python train.py --num_attention_heads=10 --hidden_act="swiglu" --norm="layernorm" --norm_place="pre" --bias="none" --init="trunc" --init_std_qkv=0.0208 --weight_decay=0.11 --schedule="wsd" --doc_mask=true
Each number is 128 + 24 x the weight over its row's rms, rounded and kept within 0 to 255. Layers, rows and columns count from 0. The size above them is the row's rms in percent of the matrix's.

# layer 5 MLP down (transposed), 1280x640, rms 0.0313, rows 972-974, columns 0-159
size [100 104 101]
[[126 124 134  93  86 114  86 164 120 101 147 123  80 181 103 117 139  89 137  74 122 185 151 134 126 109 143 111 132 145 150 134 100 130 114 104 128 124 137 123 136 106 139 113 133 123 169 109 108  91 129 125 194 128 127 136 121 155 117  96 168  84  74 104 119 129 116 100 117 120 144 150 103 107 135  99 125 175 145  96 114  98 103  96 121 143  98 116 112 105 119 102 115 135 132 186 156 136 130  70 106 160 143 118 102 151  47 140 149 147 132 129 120 175 113 126 123 132 159  97 123 159 131 143 112 154 107 114 140 118 107 113 150 133 110 148  90 147 118 141 169 172 107 112 148  62 122 101 112 142 126 145 143 114 100 117  89 160 135 100]
 [154 130 126 115  99 138 127 196 140 106  91 121 128  94 109 136 161 143  90 139 119 128 115 145 105 119 130 125 155  97 127 123 126 108 166 166 122 129  73 123  78 146 153 123 163 109 130 124  92  95 154 151  96 136  92 171 128 152 124 131 143 142 153 156 115 108 128 148  73 125 128 103 107 124 114 130 107 123 134 106 152 144 110 130 142 127 116 125 154 146 140  99 172 142 162 116 116 140 108 169 106 113 155  82  98 102  69  92 129 126 135 123 122 110 129 134 134 133 131 157 170 164 131 140 114 124 120 139 104 130 134 139 154 131 144 162 133 109 101  92 127 124 103 161 126 112 141  81 122 155  90 128 186 104  77 169 119  81 129 102]
 [136 129 143 114 137 143 133 100 164  89 133 178 126 109 135 136 137  74 125 152 161 153 159  86 118 115  87 155 137 116 116 176 116 130  87 137 134 126 147 112  93 122 127 123  81 127 142 126 168 107 135 164 137 119  92 141 155 129 145 118 116 107 126 130 130 159 131 127 150  92 105 137 133 119 122 150  81 135 145  60 123 108 104 150 136 121 113 149 128 117 198 127 152  89 135 111 137  88  98 117 153  69 123 111 118 123  82 126 124  95 186 165  95 107 146 148 147 129 100 153 130 131 129 153 152 138 108 172 147 108  84 146 152 157 117 113 147 113 130  88  97 117 140  96 164 119 120 156  93 131 146 134  55 167 139 103 126 142 148 172]]
# layer 5 MLP gate, 1280x640, rms 0.0376, rows 973-975, columns 0-159
size [102  95  99]
[[122 119 132 116  90  95 107 191 120 118  67 117 135 121 117 136 145 139 134 155 133 156  83 155 136 121 124 132 164 145 118 144 167 177 141 166 129 151 123 170  89 115 165 112 175 156 120 159 124 129 112  96 121 100 119 114  97 146 120 139 112 117 162 127 128 132 143 126 121 147 141 134 129 149 129 138 151 117 124 145 144 136 103 167 162 123 141 134 137 133 140 152 131 107 147 119 138 134  94 125 128 145 129 158 109 122 142  60 125 138 127 115 113 172 132 142 162 113 133 121 127 117 102 128 121  96 104 143 106 145  64 112  87 122 108 128 146 146  87 165  88 102 121 195 160 124 148  94 131 142 130 128 140 139 101  95 113 130 144  92]
 [163 146 133 124 108 128 119 178 124 122 159 145 147 106 160 151 144 136  99 146 111 146  98 181  81 100 132 121 130 129 172 121 140 136 119 141 147 137  84 112 127 153 145 167 131 129 125 150 126 119 116  92 130 113 126 116 131 128 136 135 111 139 163 110 149 133  92 143  61 121 185 103  96 124 139 114 143 123 128 150 112 122 160 132 146 150 119  86 136  88 117 102 126 128 121 101  76 130 119 113 136 153 101 141 142 128 115 165 103 173 105 120 125 104 128 113 148 124 102 136 133 125 141 140 140  97 145 136 111 164 139 154 133 142 121 129 132 142 142 113 127  91 144 178 113 111 103 126 147 164 104 123 122 127 130 114 107 105 124  72]
 [107 128 176 127 105 205 132 115 142  97 127 125 119 170 154  96 139 171 111 161 133 160 109 120 164 114 138 187 153 158 146 129 109 189  91 101 130 153 115 129 136 107 139 133 120 163 146 100 115 116 112  65 120  94 159 141 117 115 137 114  94  73 113 118 161 161 141 109 137 119 119 159 122 181  94 127 111  83 126 168 144 153 119 144 180 118 144 119 175 134  85 151 140 124 125  94 146 127 152  91 116 104 141 111 168 144 126 153  85 171 106 115 129  85  78 178 121  96 109 133 110 106 132  85 122 140 116 155 137 170 154 173 141 145 104 167 126 147  98 144 107  93 155 157 124 112 140 137  94 134 113 126 109 160 165  87 113  79 128 136]]
# layer 5 MLP up, 1280x640, rms 0.0376, rows 973-974, columns 0-159
size [102  99]
[[115 176 154 156 148 127 160 104 126 135 155 117 123 130 110 138 131 173 145  95 141 138 140  93 109 159 133 107 107  89 173 129 126 149 105 148 114 135 159 127 141 107 125 147 167 137 122 180 143  93 128  69 128 139 126 116 113 106 109 119 120 124 139 120 156 105 123 145 131 126 114 143  85 138  99 150 108 117 157 121 135  83 121 164 141 169 107 151 123 148 158 125 108 167 111 127 143 121  98 146 137 119 120 108 113 126 146 136 156 116 143 101 117 101 164 162 130 140 139 101 192 145 140 125  96 111 122 224 120  85 122 147 141 138 176 145 107  96 135 150 127 145 138  96  96 129 117 123 115 113 132 124 112 158 133 121  99 160 166 110]
 [137  83  70 100  92 188 155 133 136 129 148 126 168 120 136 144 143 134 171 139 107 114 120 150 120 138 138  79 116 103 137 166 113 135 133 119 112 121 108 107 118 138 124 143 108 101 162 128 147 123 136 140 130 109 117 128 110 150 125 177 125 167 106 128 129  94 137 100  88 121 109 132 121 135  98 149 155 111 104 115 133 146 140 134  95 139 109 146 118  95 106  96 133 129 125 126 145 146 128 151 157 167 121 132 170 139 127 129 114 121 116 106 200 107 166  81 121 157 150 125  85 122 101 148 103 119 157 145  97 127 159 148 188 140 124 134 138 117 146 153 126 115  99 150 149 106 142 103 143 131 106 128 125 114 158 134 117 101 152 173]]